Each number is 500 + 50 x the weight over its row's rms, rounded and kept within 0 to 999. Layers, rows and columns count from 0. Numbers have three digits each. The size before them is the row's rms in percent of the matrix's.

# layer 12 MLP down (transposed), 896x224, rms 0.102, rows 587-607, columns 0-223
094:526456565519501486445458585397490591594522536575514524542467579448523476476595483459418470495448500574436565427518500479421523491526507491541451443581561443486547517423458508409479536574515502439534496455522552505520461436505483539562492495476515550492461559502500548645468399526484553474409535529423506512476550502465536546446392507462514529525472492490511496453574530563523545466439598538535503482506549419528489420554522379465532587525546538524495419512433528526462492485545506513526481484465481519554558364484581473569408547522459546525493448501458534528417526428506427464481431417416571507490573440511503362532456573438497470536419476453452535480528447530616501556540
095:503451536434567512555513464591577415477649524418472477448510501559544487430534496482454611521502530459444491514420429499464483473490440523438501463420452552513540549556480460504504414491551585438572463485466439422466507396483507536433498484477472497456581563472469483428552490523461481533556522588438447543564447434575524496402546450570501432476469546446502573391475492557407499441429483493457531439517480429514477422542489491594392539455541458516490502463585480454476573510594418527543512465506472535507439515531440509504526537613570411521577497427475521427545504513544563463507505506465501540460495449411545482484440518521456556597504464511543542540467552544472543379544
096:459488366459500555472455502488448543510539439585499482487487523532482470522534511471491517566577567541570556491569512557547530481563588471511468474467485476504483434494539497450510554558546502591462409583505471461400559467507507543517462618588408408482393491556526525493492405501466471530500439526527472557421457521508511453553488557467459500523412532432523501523481434485559560482476587614436430477569466365465581489534411498507506495426428547444556505573490391526533421610450468477495516586511446505512553526508591439512419479490446544501442516536523519561523595462510513519452514575499433486585476501475447511422451541440444526504428578572470528532442471413432508506527
101:510462515538490536545459446465482451506449523513567481515432540497464508516497527458481451464403580462447445547529529478578532538441536448548484457445393570427556482508473586473512601535498460501642520484490444476553575398422559535433477453427519533504552578456563537526500547440526460543488558536466590486478545550595511533512558529488543464444445522461538442554515501619425506489497581573456447446444450461489574446465504455532477408529542494468513523497503552490451507540545394545439450540436482531432489537520477534483524419505561541355562517535512434534540479494571578445503588572474419500530454520455399479475587445487456508372450457519423500449475556394563500510503
096:465518637372419546493524513447512529438459543464549485413451467493472500488579505448510437490480483460563517531432560426458461485539465552566481438424526424562489425575399471422512586516451503493493530604541479489509478474504500574546538503475587425477525454533601515447481533519399418435447545483409558538453377463549480484503523497435498515429430496537491514524506573423473598551634443477586436547434454513486421574509479592532458499455490540479510500541491527513481479522475393514518498584497431489449430576455501548521487522453463490644564597495475549523492521491503561506496478537486558549471420592485476520455460520463600518549489566502468449482471514501505493442544
096:502418476466582577515474535429352519446536473498580589472507484529571435531468437564400386529522502507499536417614495512414470501508528507551493566506518525561531454530478541429514593550475497539424508484589573536503515409482454485470446406571510477535468492579481510432515556486428478475456467615542509460499508548425477467506499520505604481441526462527488510514485526491417504500501490432557529480384405525509536415494402543543443484475440548490561469406475500530463439542388538511423620472501515591524465472507474429552495509510432454522483483429441475445510549424422549511468511517450577505418430488455455484494550446480538485509484506460495590603463474516487571585473
101:428453512483518350535522457420513529433491472502511498410501441447541530539474560374509528456439482534523497545466520503530490458538641489487477512488485573488446463557509477503429501410535469445543615566530514539482523429489470503554480497431561499560480500428520361485469555584508456408496533455495359499517556494465428481472498456555468508531473471472491485526526435539464523549488473463347553507512448524501478450512454470511499530527592531494535462495496531663527479455475484449450526565557537484513576498537525553470506557537490566482393520417382439417423527435484451464548533493532464471506562507542481505464555477518392554428360432529516430508428485450475547470527
100:420491504584503489563543460478518453438459462533509522496564485484541458363514487511491446520483420614462535475401541500438396463426504458537454410446580544461452542582575504494578505409565438444479534498513557467529531432507522514486503480476451535472444528463496499500568468545544434480512486559525537451523571469637506491492583442515449491505474520557450492516520514506507511506518617510442472476508512517568489548478517480424503525454507561445548488426471578491437500491437503439577490570639632525473471545465517576612547493475505537566507418594485552520462417559461524579354501549448576476519588432541510492495542531481407450466546448514536387455517564505484486534488
101:522581431454507431498473550490503566437495569441451590502534603549471497550613551473508517481500528468586388597565493403576519550469438462560511422537472485516539472578392484532542484514500594475517530485488542534448530515474467463550418437514462581493478496517488571480441465461522501572501532589500463468487575481476438487537397554564520438484497515494439554485479509520454588598563507444532510476453537503623419414431493410557431459560485477498457544503439543437475478557520491467450513544494573567486513577472442529495499520446527443546487478510502560613552490427480488580505517520479580542521458466498437445446503463462535504612552500499537532415438465359615529487533
101:544453428496451538523451495456523562532560493535521482550468540522570434511415481458477523492460514506473554403437463500455533550580430469516529494494442483525492492473546411443600542483527426455414530464551416424498521530514472473461464501517450553454505533505579461531502458518445462478470556459513590490433522397384588442520529484455554585552563531552538422524520447449397652499453462494491542469568546448530555575478596460549463466516464492563406472530493483474523552440483515448504538514457458480456620587492495524523483484480523469476552366526435420482508461567502635420497448461432517536456462533519499579472457518571518457505588476472433404518487550554627543516538
102:512544464535458575427523563468446530489441508485511562475428463400508518503637462470487524455580542486578523446463467480488470518596531514428504507505420461553499396519596424422556522545594477472492401523485502438500480559507525534496551517538456516418431482450475525478470534462534459477447439545484441510637511451503462455490500480412483560488542535433451479456455499569463419469422554426502540532452625502475509561456418531514457480541427475534497496572462543547490537494578429469463484434564416537561475489494572478436573453527484503520466540566420497607450473554508477511455436519555520485506500554588536501453472568549509454428571545369450539479458418621530458410514
099:386510530565508462538507429494457522532511447526395541487440489553539488554518480436612441484443380466517521492517449476517429460459504543477448509390529529475540529421427495517462550498426518520509525583517454418499480551475574458394444504471444450465458494449492440455568470498519454529454449474526495451514548563571568561409427543472487448370491442549396465528480434440453378493459506534580519561398473494512462594453500465455547501493592468526573502548589537507485566467562575505472448549482576507502473454522515555420456530491443428477527484437518452472535548554400568449563533586465486515538495498533571499479616474572587517462540450547465487434448474489530564489441
109:537478487457517465564511548517522519498464472521483419507497491423559498406587496487554532436471544533543461507487474542492565536475455497467502436501568538503499568595513458442480549544506544613522372452510588467496538451474551517500450491550566537443427450473426464525539588418496579433482551543542555557559454520592478516519510553362515516514488427467474526461511483505473490572505509464458532530445557491418381561363428506450587514491589535622449434501487541414508501545444436497546465503383570489492475461473492447573535501552539431618529496500500521488461465554412437605521439437471535517518540494535497489468510534522599442587476525592435545419507528490491466418465
096:462468425540548598446504565545521491542504447495530561539510487403557530530507454419425503519562624567508511507489461519468392550448421456527530427500474523431528601596557530552533493524422467479539524407527500475410574437532466535429545473537484526510556477529509516409518546508519470494532518542585444552373398486511477579402444500498509518480402499556473500595517473498436449551487533494524515511468595519445549465544503443452480578445426554561447426544488511538530464566503459547419458512520508486500484467536503509587543429496442538512604509576417513574522557638394487542545536513464461590495492487486470452520497562555546472531460491520479568481514507464408437582425
099:464460453520503445599468467575429516517379514456523459460493431523490496554496487496466523546587466449552461531593438440517483448444498551511485501479443497542529512541524568522550565470567442497423423504490580569501549419494551450479530485489516478436610491443447495510536441589420520527466556523535380486567456432508514484519514528475454547437511482440450522565462533608500485475387421464551518474526456628488419514497467525426600483452553481550492428482520486523408498448536520510511464525460571497536410452597454511526483486427483504488433439499531463402497517536423445553577523493566551420630460528534525534538488495423509572408497545594582495439510589447579513523557
108:541542498496504568405579602544529512525493531422537569468407447613446496471581515458482488505483476448542487546501523469484542513462426465569556438491405471517572554523516555419571437581425497485557582497491523480537464511540638452547558540461539553493510509576528600508441514488560469506447582566441503426507520582469479519520517455467445599466517535509484467396511620439517508437476534514597551574503502529507499485596465498516445434475414475508560466541517580470526505516586585479517534545545486488550567535461566507438530485568424512541518555532397572523429497494485513485522500468610496480576585415472520499516583459556512509592521467588517539476561455558498442555573
100:515481420543525565583534482490454442536427407467537473430458495503432539520558436464556460454541545503454478531479540563555461516534560457511434489521516457524455426442483481524499506521502508510494439536421511505451510409407432560521573523479453484504538451527448489546555529454505543477478432518480491553497530519515526550520413573489475511527522424527489429590532456481459537484496565532453508578559444379462566464539548511472456438403571449391474578554447484496469523568477590486585438508410522582500453402465455532566526516498470453428572579509488534435445522567575524563340502465504454478474571500555475517445528478577501402402462553576422479543568537588427478436417
096:449544443551538446530553536537535499489515500412545486479505541485603621426477519511432483433410543458557551461473416500512466557493574548563530565513550535529559452505412534535481502473474483591576480511526507564462539414521482476474549473511518526487523486608464480602469495577451519485599491511457429477467529557578614574483439460459458487611480543433422456521520514543482577419439506556464483562591478470478557456447527479508457551490511526521570513487421549492427453511521483501526553506463462519565429433572509513461458471427468379436321479488437512438536436486553444556488497458558544433512396517445484547530465457488418561513515500489504398561491556432541540507430
099:483503513513421476483419482511464438564475588399378451519385456513489485461479443539495583479434416498464581522573447534598549338497470486461429523515498510519515470507484516498454546542467441462538536512451576481498497450462540517511378516515487529485511505558513516541544512571492467556591461498578452597482568553409458496532506511571506483487485446534526516527496543438532427532439541532517501578431489517532402386479462510610568514442497514556575493450529485573382508560501576496554428384420575494472491513503458424484559457498462496530400539531519375475486510567470495526457461482464580507528537460517507458513490538526457411528400482593471507573552462415488522504494
102:544482544532513445418437400537521457506511576481491479478501505519467442457523397557441505458486507517539497504462533521389596490477473441503556464452503454487394525526509412556437579541503478467494507432490438495501545572461510490601446515548609412434562445490440504489573472561489570525456538477529495489548405429494483475555460558403576530479412506538451527494464558515523564547478505476496486423506550536593515478559442422493493487493445514514491544522519487500474475503584475505486534625453482523445455491494510446523524413453570497481576392421553538473592494439509493427465352524438486436537532467544569503543453428434546582575514550527526620502451549632584448495463
108:510480528481559560567499502447478547553485443513570555424491417540465534455444540461418555534458610551517505428485498529503523545511521444553550509523457493369565491386453532500505518466581475517534574524487503486511555460542584489447504510454523469518490530479512518426444456443516498493501526511501610443632557467529441478519532556481473558540518580461413494551463539540475435422499525481544584447471515445565491513578432509626455548516477428493516431515484432406551429462541504521438565407504551528418457458441475426546434503463521523500447568564417529489584519608530584413513538521514573518470501406438459565528389576528433528437500429509428554563538579490556517485518
# layer 12 MLP gate, 896x224, rms 0.107, rows 588-608, columns 0-223
095:490548528588468537546442498499529484414524432443578504543496583555529652483532349519522468494445488535486465422423441616505524529519443589446497552476444453553506508488571525559544489495454446425601467435476564465477537487551459483492475477463559462479581559565459460499461570494503478466468501552459485536495508486574455532443519437490417488491396465469496457526479514425493517523468458518430546549469541504484472516497414582491454506553493583450581507444542518415476540500478510486638606503496512507488549518536582576601475588469523479501532443489473528507439528424465542487527435603472547480498508613458493431495624528549507549516624504473529473505425529488532632516489
098:377525526469446407520492434525559531401449522441503462566442477526499554562470473514499502602496500567465540513488502590480488523606550501582452497509446567478534537497488524393475492540413510557532502531555459517527585476451481461498549490440533591452526482506543520565507461475414573478489506494575498468402512533511554485556498460519478490405430559596547498449481527558566451427381422559372550468590521400484616537417448513488505477484498581447486503492529491490442483500562561535526515468614571477434479485435485514499514543424474454411496487465502523586437456523460549557445452503532553536420502553478456419481493455491481496560429541560467427607550443540470549556566
094:466514411543477501518519484513537553579561564503496435489523545509484453539516550407482470534434538537536543515516514537543451605541521540556509568481531546429407569543470523528539511511445381480494487446496387580537526443566398497500471433530455524486507507575472397416495558443513545521535531420485440413481529443567573474445479544519524429494518521413618484498423460474520580511431510534504516543512467423449509564526376482422412486479555504465606574447469512409464528521453546457552578502455601359539467558504490536538516577508536481462417436508519601469497473505538472456540622545515505518488551485501574480583531447529479478458486479474400523452445517455516521458573
094:513499404498515581482487478456484492404532517473494528549560495466532566504482488518414483523476546516459471563510549417490489440545568471519436493499466448475507579511469481377572440498536506373507441499535514521510462487487474449470550521463540438508575561500575564452545472446579478508502449552522526515505546519581596516547466498337501437481480484458455519468464532520620493506501455535448479426460562459500427400409488494532543555514483450541515456529534496408425539467545445535565487595642346492479488417410538403487571512484477502544499471409438456556515444442548472422582470494414468451584567541473496500551565514580540481544474489490450557450540428465525442476442
100:467368498454504480517440488486555501458524553521519597482459537548613451467533490431456453531538547514442542441471526508502568522546453531448457480515561568492624476561478480572511555536443447427545507519480478462476518514541476418423566597571426517434481520505495498472519449520589513434505526513536502523362485435406415481504464559425515574446394527490506516508490545586416468505494558462549492465428491427465617464417607447423515448522481451538467442499498513470486483450529511432548455478464480457474470566519532528613449494607431566463549568445559508460490422495498541632530526417492390487531495484550493578414470535501472480537489504565439546536475588466491537464499
097:500514491472470478479479471527532613600489451433528550524511555574490520530527428481499443561475508447513547517461432373559464503530466518351558523505511506485473471585553480463508562520512536456404406438498461518555578560387536478510472459525497558550562466543586483467465470531460494566522454455502529623407404465559583559506575551547418415562479514512485393504591516435550396453503561447485463490486507516573609477527523454449475584537523531481535482497572442540564489588606492512481446483487540496607472413509419378476427449483456433451481518487498554479521505489607546561459484562558526512498496521518532497474553466509529507542534554495477419490510564483491501461571
101:540543453481521509532530471469471439507564516386511496512519461429501499498530506508489487547560470530512528406511555490447469345505531435491595545478499513498447484472557487445556580450517479530431469568447478524642557442608465585467485430554574426517547548466523465527511494451519515572477533601436509389484545489494454484500408558503585526515463472510502482466551443494516495487461373506485544370537515491460454485480519543501580506461496474493369506539480578423496457589544539508457478525541502493547412479481467574500468399540561519554379432495531491561460541583495480494522548577560550504387435457501498483558465535465473542530516522496663478583472532436567463454524
104:563511525467435428540574452530522483565431476418483552472563516527511433555515489437490452416469497465521425430481445529481534537553498465384428495459490557587542453491463499548503534439485534458540504475454567542434552539423396389517484470540586437478508540593367528498478477552499535498532467461474457451498623496424486487525558503614421490539545506513539546506532518545544562485624520513574551513516422489383526483502525493484511473447387531545551497493501480439522432500470505530538504499495436465512559476465482436474524512519361527563480623507484475515603542402467521563484464455429476405490511483433481505454457573449554503546584423525586580520590487517453487478550
104:443429446535439513553486423489483497449523523450479454517587453494506513526454487507544452423522485482473577485504451520566463512446564539501467550478498432603570540488458546532572543465532470532447456568539474391522493596456428499489437442467549499456424535548537509474450585557511551542532467525508425542397553492432525518510465580465479545587570490447491590489472560459398551515494499481525544566514504459539518473436540386510501520497566547519449512491466558591439533444436514597528443502465448438529466547532503524441464572585497427469484478477472524317478544548469516466622569558467560471370506547513465514402490507551552539570463456521547427521405569563544566544467
099:503486499519491532496431543464516524414536538551510556439508581471438452584471455452513515464544474510422402528571493550510544544505431482538532518454595502476495492469470453502573508437431448492450463454509486512581546496521436520498544482572585372466517499418460505510424519479517479576537641491489443538567509631551601464516482513513471477583464509447551434448486463457596496447572493564521558496439538492524401459504411501556479590489511455539412495407490508562531517488447559518529462508502537429450464441556479519480390509514532578443543502424554546462580416494559532551499404450477447453497469449423562472432491549480488472544536464400555537517601456534460604519603
096:533472476456431594490519436524545606485530541472470421568580500447523430522502562391520488480468551466510502611477466486502584527479529431442527546393495458548455528508507488503579520443475565486483454448394447519508528455487536485591461538536471570483590451557514514565490541456478485505438464509544593549467498469504531494504481498478567479535484524501373494465516539493522448437549467530495457469509579490436516464436442620508562527530457602501432522500538488335505461467478378438460518502448493387514511503480544478462552462543444534433495502570660452457502457473390446511532443479437448493464462528467516581514503503505553454526506506518621504537532517410646546509459
109:532492507467426479513569431529572501529517569483387451578483455543408559560437497476456383540541549450572502546520501613430511468489478571437549503529485394537531445435420541576598503508438532454473568577506395407542500471480409528476445400504488457541473512542614510415531513584484523503482467516467530502471440552592454526567451486487520432527541521491542464435514501462473490492507526437484532512521573513537440569478529414505568479406609597554544525475509503418522462563555546444582446549521468554525637514508451502417415504437498482422425478493489458450505524500461561527474508522432508616441537467554549460515422447525525533524489488493497501446489464458498501484423
096:484524519503435568491425517551418510464460597566508554499568533472562458502559497497470565478483553545578475561558484558454471516464597497506460436522455433535536405574507487472390577456449463502462497491502411598515472470511523621545423513460485534638548531492537425522545442457488546512498499465523469583524517597442453527538515544548568514582558534470497503499505413499459443513610491532517561506494382506451479473503584469524511579488475462536457456479572378408513604565470518524462545462439512418563536531449430498580382459504499502562510492453443490546515470533452489559508427506494474507512461517454437390528469490555489517527449529618393555538428576536480475523485
108:437420570445489524524473470551519565490535573452500409519505500474608552532430519507510530455500603483482506458579455589501395483453481527445444482497550471505499488537487506593520518501498473494573518542479502430589460515575546558512506507523557502437515497482526412450422533466453541568510446589482536432525567447475507484473495565544533437546423490380521444481411483454478486508570542553521495474510495543466447460447522545503461490429509471478461472485508476443466619466466564476443547614461528509441481445465478523483507504498629489472626550406534427509520502509541559452465482549513304602461423604498468470596540525551541484525420450563447465374524509480539516455454
106:475477490516542513489483432435495511493502530524557480509409528516460480559515501562480541502538386506547547463506426578432531495532437554583493406470513425550533463533590452463457528461512609464513378557544518543627525536488539505469585540542506454516429562519472458447580489551467565418480433567400523484518562480454436480491624561496436587509503539449546498499427564526568480532566480546478519603470613489459552497507495468584514428486447470534488537503467560506482529502483538393488545498592545489467476590494322467525503427463558525522501551516469487510572469570469472569464550571585524514495509519545472522569548489593495523435402437440545467494468510521584480442538
093:563483521421568435474607377591490588457514540393521494496500412498502479414475578596528562486513449487570569509489549487516544400521446552545450496546546438481520542384515468476429493487471480456480510478469509457528487485433556455476449409487453440508521516490385475504426466514467389544516537506394599484458484448528559436529492516494539574464593565543539536487536481479518532514508407498555465514493592463442510493484566553452492479439509520515457476488505461438483428496536500503516542599552471467619488434454531458558597528478509465522427453496491481423456627567437470494477443440407438488602558411522535540459477483501495505494469524568563449500451461528484432449399
093:464491449443542513536473561488541549497506467496478519499517573566455522474496536389524525525488487569511583421472584514461502447462429532448603489539504510473470570493442446561450511496496509574521551485497454585409502458500512599519472417509516586497547508510500559453601521470505576521500472502611374457471510555478514481486440508560428459498504468416608467531489493536468403498452549407481440576499470495530597473464532532420515479477464500389623458514482604499597445474467474443451456499621455440553527461441481474535576405365462567437436478551489511514532416434487551511568460450460504510551533517501486523518502495499431458438540439563411549506519574404435474487521
102:516477419521569565559500493349449504526485504533486354471533547576519522493459485516512406500554595447575462408544513527529481436543557526490524554501501563560505435481519562539475555420503451522454542408461533534485526520521540492553460502487510395506552476440511572460430500456377515552514454558548494466473547533536522626553500479537493558505455526539520533436470516470534540549431499494551592568565429585438484455541545556432546440534513479399493442489400452541454529520515569510541477443449557607512473454492491422469638540489582525450546564581519500521524507490443512427436472541555443448464487472520505490502525454515490516485553497537514389562396497419486485558610
109:455504465589477518529511529477474485485505423535477537508579524485451584541439565601434450435526518489559421602551532561523471525447401533538475506497487580445466491417492487476552574489497556510516506537538511454559482455488533444423550513593502527407579477479511533454410507600533557509553452561396491506429507458375532487516508449480448521488476568593517416449491457462525552500441561431572592464386555486516500509510542533451552443590457506494436504602486493540554523470496570529493448467496470504526439496460468462493510555465568481596451463462552586515488556493486446519430389418467458434416427459418545536394570563555481489495545515470499590493552485416447457459439
114:503411506481577409549604498474411526546464542509544503520452559494498493486440493516467363466536571527465475567468522504507505524465516477560463497508534541484482473399490449430483437398584475461539482540519543438608500489504435546433492566495482427491519446506404518434480437490478515401511435468523487491550524514518448536536469532564442575483496462481469511543537503587539493414481493545543463568481587463464538465579389427542500476513496620491523411493615541469600509525412555480454578481492499459533546497453442470487347497523450425458448540545426463425469545453565496505495500463433488494474457354523453538524449496521538494404535467517507578581618513582516528460520
100:440506496500492544402542468547450537555433445464553552465373513490531483612429558552464409482522544564580542471574457538443584451477462492542551456533559479526537547559502501426560512497476511539459477485517502460458501560475493504476537465474488478540575485409456575490562527470461493504497334467357472508534520517510596403514504513526471532464571493494528490489575582473487505517510539523483607427450443481515544546507366540494449502415540546506570459526588564459441411492543523599575554467448478477502524535519547521442458487544419525511490593559511511567505560466464604528475530427412561495550439409611479493555525460444535435407484527479524518525509488429561518463512
# layer 12 MLP up, 896x224, rms 0.108, rows 588-608, columns 0-223
100:533559460483495463510460573407477486495477552553480526521537460405519536550489447567520442451532548513516405505509431512549461584506483422493487441504442396539413554475501554515491541451446455549447482480491425506559499604521533506561493467485496535544500482513466492518478546508583402498604523504549507550492525500498553451552512435456528518320441484404513527518487492392448483518384447429528465515454482505426446409465470536492612515558463539549595486556443485506586534548503497449562504537486536462551546504425496451437485494520425543532574477468459516425504440509423498576511411519429533425526425572492534444486488619480588402607517412431513485461490536561533540524426
092:522430444418511468532600473564425494547542583501513520391528385469496462511631494522544512598507553463443508463522510551596500525462538453439591544526538496565449517468465522500571512407486538551535480512505539494400497526521423573515419539562559430536510485611441509354563399539528475434550457508431508484498504499471498509512506430501496444544544505502484517509529561532457554481525572480526535471411485552486513484495509559461536463517521554495466517384589466483463518516547480470444490552493417562606516492469509590532495504518542472434457475550585501492563569606520419404573534521504465422591455466525494550516535525479543428419413469491482561533418443437479464432421
094:519481525514508567574463523354563430542458507544486536415533552526386494507526419486511492536505511440390485435585441511581579494500496527497546538464491507484592508399569456557562527489537442514606428511476455590473643523507463421493484448405535482524541553397455390482600480493481459546492473500493599501553507558456542441528465486544552545513478584490459402561486504459516424439477445530416617569524499464561461516474510431536515502471446438500554464547580457538574517509509563548523460490553438528493511478516496512435482520494428554483431489459490468503494483523440608499592443478498472527562530484420571557542567455531389510495507526546500467438464542528557480496578
094:452505527514563439529442534515453431587549434509562454529490555499446484425431492497556550527488462509532484443509548571587421482535497612495516527417492523533495469464603481494486488470536562489470595527451473531504490554488503463459434521439490496537524467507454538484374535488511539411561538585530452642459566481508459500502588525629555480467477517524480432456537383486487539449471490449446556549492513479417480462450434388517500597512479562607521544431446453540504485538539537465482502491394534498460584475502539524530477558499457525505517478541475515474399597523431472608538489485506456470541554546521547508549407509540501478637358552446452494510601477536490603513475
101:611469520455586448448471502653532477550480499495515526533572533528573543526499458528573491506508450483488517563478628580419450604550505585495507494537555450506580495488571459494519597435446397469482499513570516427491495497540529494567483538483469471501513435459575499512492485570496395469593400587497551528403469461437537590488438544451472495417503529552513558546541589432495531476548523478502506523489547519473558421493517552567466560538443473507504582617452467474442507594500493474524491542494481531519586449495554550517479479458389515562451594452555606476472512523586592537487489592503475583545392496553485544522428448474525503518444500531405499479477508458546527482481
100:462486529437521455487502561508540527396520522500518463527489517396531505552486465436493636453531462555472496395530439557633498571402404512546507461483474519560487523437356468497509464470521474535528515580450500495468438619463430528515563584476465571508531557511471486552484526573574533407408536536444532497512595480460469481439429503510549569578473584488497547513488488559534517422496449415451575554429490568440451518486517461421530493466479572484558480555526529484477503474487548519476608471582486559518505584574488591542448545494404550556548484516471559490509496564473482521455576515518579440490527590577465472569558481561525429521445486502537463508582573560475447511432
100:462502577457569512445527494465477570568558428529500511525491539508439503514497562386462571487523428599500540531506467543502478558475485538535318577479526561470431521466506499535481484531586564557432606487501470541624433492549541541534539541429534424462484455503516471500476563406412523478470583511583447522518490457476533523504483443513522423530549562451573506420518489398556520499457505487512368497463528468561452500550534508528536614464557422456448527531537520572486529492544447532560464538493544516567491455459476540533646585535560536532472505464475550527530497448539592525450514460406563397537507453493591456498437452413453481527486483517566497404498520500548530438567
102:502489492491552518519558460567521578443470433451507483475545521418525445475529446524495607488583621430459513539581491571573509445445441505551591531486504466399554461502478510414520538589518443531437507542475557447511528465562588483461524549499471541485527462449476600539491487522466499456379459595529547480604451498531447574484598492479460488573461424506558456391460501516542506428488572467507528520582470543539510599479517550427453514570492397545498545519461512524468513465559504453535510637488625538486536480481461523541476401509499627525600510511531485574534522554468506548414483429551444473424472536530482482468451422488458513461466453528531453447505523387467487454455
110:486548516533547607565486549389499502474446508522618476531450470504500429516499459523549535462529515497499475464507458394535540473362512528539474519527491549597556458428469508530475509467559403595499482466493571425398524493499540456520543435559473477508524560396432506499449601435524558559549426410470509525462434447538545472567512513460485519533452511527524457486562450493474564527482472488503553493486472492573473497419528455526537562462440508534537487440556493555458445471536462451448570485414456549574553607449578671472501485531528428563593459460494434471577509602521525464496550513528478499459515560549457521575405452448454410493476504577494468530474581481499614528434
104:509566591522450429516469596498470471494458407421453434484462512525549470425505532498521390465495428560488581476565495520453525502589546459512528465479383513496482497640490522535528469493490575563557452471517490488467438445495507512465485508544529529447507551550418474579572506527500476508537442477508408536494441487561581581445446484611546563529412475497561461505523481432464514494511552447392505462520552515532477593424441426456517430466459517479548558580553448574447498447482510480436473504524553469507487412567590642504584584585461575500457499467531619598523531504537502473573556552454544499431471499457535482527452485576588532479549560424490462432500538536492511505467
094:511496514449510451532517547480495539524549499539516612473497523450532506476489519428487520577429499435483527470506572474462513505478497478498450433527446550557494398453554515475508558567461434535501571558492445471472453493511533574513405443380529467500552526424539555396508519580510545570532369487470520449452553387502484531420365510544568542468496527365472534589560497480478563524494554409523442616502492502461490490387482530398530558598439427522524576506451528517524532540583484520423453454492474486502536470582541462490495506439510455560468534463552483458438405611426520488453515442467544480473528563470558495399487443510589559524500479411474528531590472491430538507547
112:547546410490461473508512570431495555499502515511522547447471415593492531478539465489480471570464402459519537485455520458527514542485592442561480623507486479468458561465456481466510454579410561474544504465525504482450484523533428519477447465549412449557419473396467579566522564502417454458498498496513482667501556612507450513548408434472532463512563476456385434545524572454405545556501534568435550515492450545509513462467540517422418481499487483431493594409388470520583471421469603620478445499465558446523498534444534498561507456500511437446546449541562504552470452477477422540473548531548460552571539582487485547438521512548465479490535450501486516469488509568462497415520
094:548496583539624520440507452501551532476489459457559515529501511513505529509545510466484520512578538564512439640469426476524434605560657450552458489551485533543465500519553508564513469465489479413459476431488469444450589517529474533422451437543554545556595505635518526451514468543471449525433394570515491496531491439460486516487425582530570566517507506551475477446527524481498473526543498578451457517548511398475427467622524551459496546469484476579449480561512471533579468507532524427524510500416551585521444365468537524497364463468489561534580454612500556453518530509450523539547448595492517538487423558526461472495515575497517479430444513545542525443452514499542483434520
104:480582522529516514560456561478505480527403489555474468514540448539510493503536538458515494642443477564432447500443531424410491486556456461443471464501534493477472505466498542427576435463547557471521454512565609522552427496507426504453499560535491524528482476533465513406506524601611515515588496531483463416535482503438567623510511428580476548470450565493473532469530446516590534503465561473539485519500491468485534492600506505526522476526558586611466457540571539533476442385469572560447617539471443417480467488532432483438513452582496515433532473457473608482453470550444521571510502571482529466530563524503574442436548516533527517434413524484606527424474527418427447463620
105:408455611511472556518357429555567474534525544546569542508469450569504459512574456471467472375451473413516576497449576571450534588482517479477563481426479463461550482431458607545448509541418563487470638419480529543533512528575612545457506551467504556511523521525591507520530528513413563524483475468448532413516563544526477383480496531500466440509565467521459531361566496513483498547499553502491507554491490489526459480501427605496482449544513450419507456616546474467557564443448545508461570525581555392559527568489517391493558530475427506488431544476491574503445537534547469546497493475494505490467508603494495499536572570519512468522485503486504472458492469541477470462562
094:515588530489487440481483414474479433505526552536542474513493436508438545578434461464519446555533441520509519555550496461427432427441470399520521511342501484452534481537575503380477507487542481520553479525542397449487481561420478475451460470500487470462428492454500488416559484448465554411467520625410398535527499508570465486523473462514450501524481503494514466528554573473503476458540482462418500504522486408519448505534494558566501450464508438419455515486527511387491629436500538448482504484474528452565426506535453561467489539380391633552475513433572370403504394460469544518550525552525561518489467472479477531451561480509493468500397516500477525438546487574583466528501
102:533607523562533511559495453524416429452558523588462385520533557504507550585435557485396549556554566491459517486419490532546412398508527545470494467523431427532526553529464486501470512430415481500434459437495397599541573548520497430460498425477512532510479399550590578484496573422496410504485526444449478490512452540453533583560495638507424495580515465422545559515525450476457503472500525493468431541523535488504531499493542561560513505484559593514527437485496536536486487517548469594506544489567486504577514483463524491470425541488537450472504546517526450469555546346475491466440578576487488455568462488523493441459515488542459443547584518576375536474447519462455542476592
101:489601516431645545533380521482491449487429546512498482504551518551567443554561577477519472472545493547518573534489557482525445494451587466515496462480474535525485512505506566541501529539503629474425440533551471427455401479516575471460528461508434420559479505532517572616570491528605525468494582431470587460525497454439518395514533487476485497495497568487515468521520568554500467534416485464418521466474532486429484548625501586567563519527521507463461465554455490468563503548566520425458588551520537508440542612535481513489535411594540517484613504502484460433510493511625599531556482509450506566505470586448523485528412537497504506482577457411455503547543520417533525555489
109:512531536551511506498412473519563548544511543413583423554483536509423473451508450408496509547491464389511415581499496523486583496484555484454614531503514477479523476515543529649458393527483544526542583554512403432488611502498460522582403466505454456465595549462452501545514486545540502517476462516520548577467503665600402519480571511483609498517577446480524512434453509506476487550408552575492519505492557476401458504509531524519501468438498469447520495461529572417504526377462468471568536525530530511486456462443469460564500642471507451510538480508505417546528503463534445395470520457461551542537552440518452496509452482537583471597472529511498516425442511551508550510491
111:518469565397576493478575487546449448499441529411597516493508583537432544510486504484431401501526554554464390480462484522471465454501492439578500501518512469419471453350430512537475478498457427508509519516473471506546530485552481480418457461458463399592467500519497586447483492588472510436488485455489526526474611391504398538468523589446463515491439527558446587516571361566494503381517517519487556622441553533484564437505486542582566542523506528499514409624436568498451523503488499538491532582531566489498528527490558453506438473478469412539521531546448457412478508503500515496449507445508525542529442481573532555548464469550480457386525494508495495581565560529523547512453
098:448542556463508496530504542434473425494501431559472498507489496444469449503482551545456537440457422523347407465454545496482578449480514547420439509460407466527480449537509416483490494435462556448465440443437450556545543471447477516523566479419533473461498418589424573552494570456482470517520521589524420544532457501459543486421535461524535564450506530509549541523507436443555400478554494452515415469420569579493542474477462574502485404501537526506565496589533336520586492523543557462529601491537559390429443484536619420470460558529479478546578479470486615519504485523478499504552467535482546490587519523461466402504476441553502460541542494541477498492571483465539538498401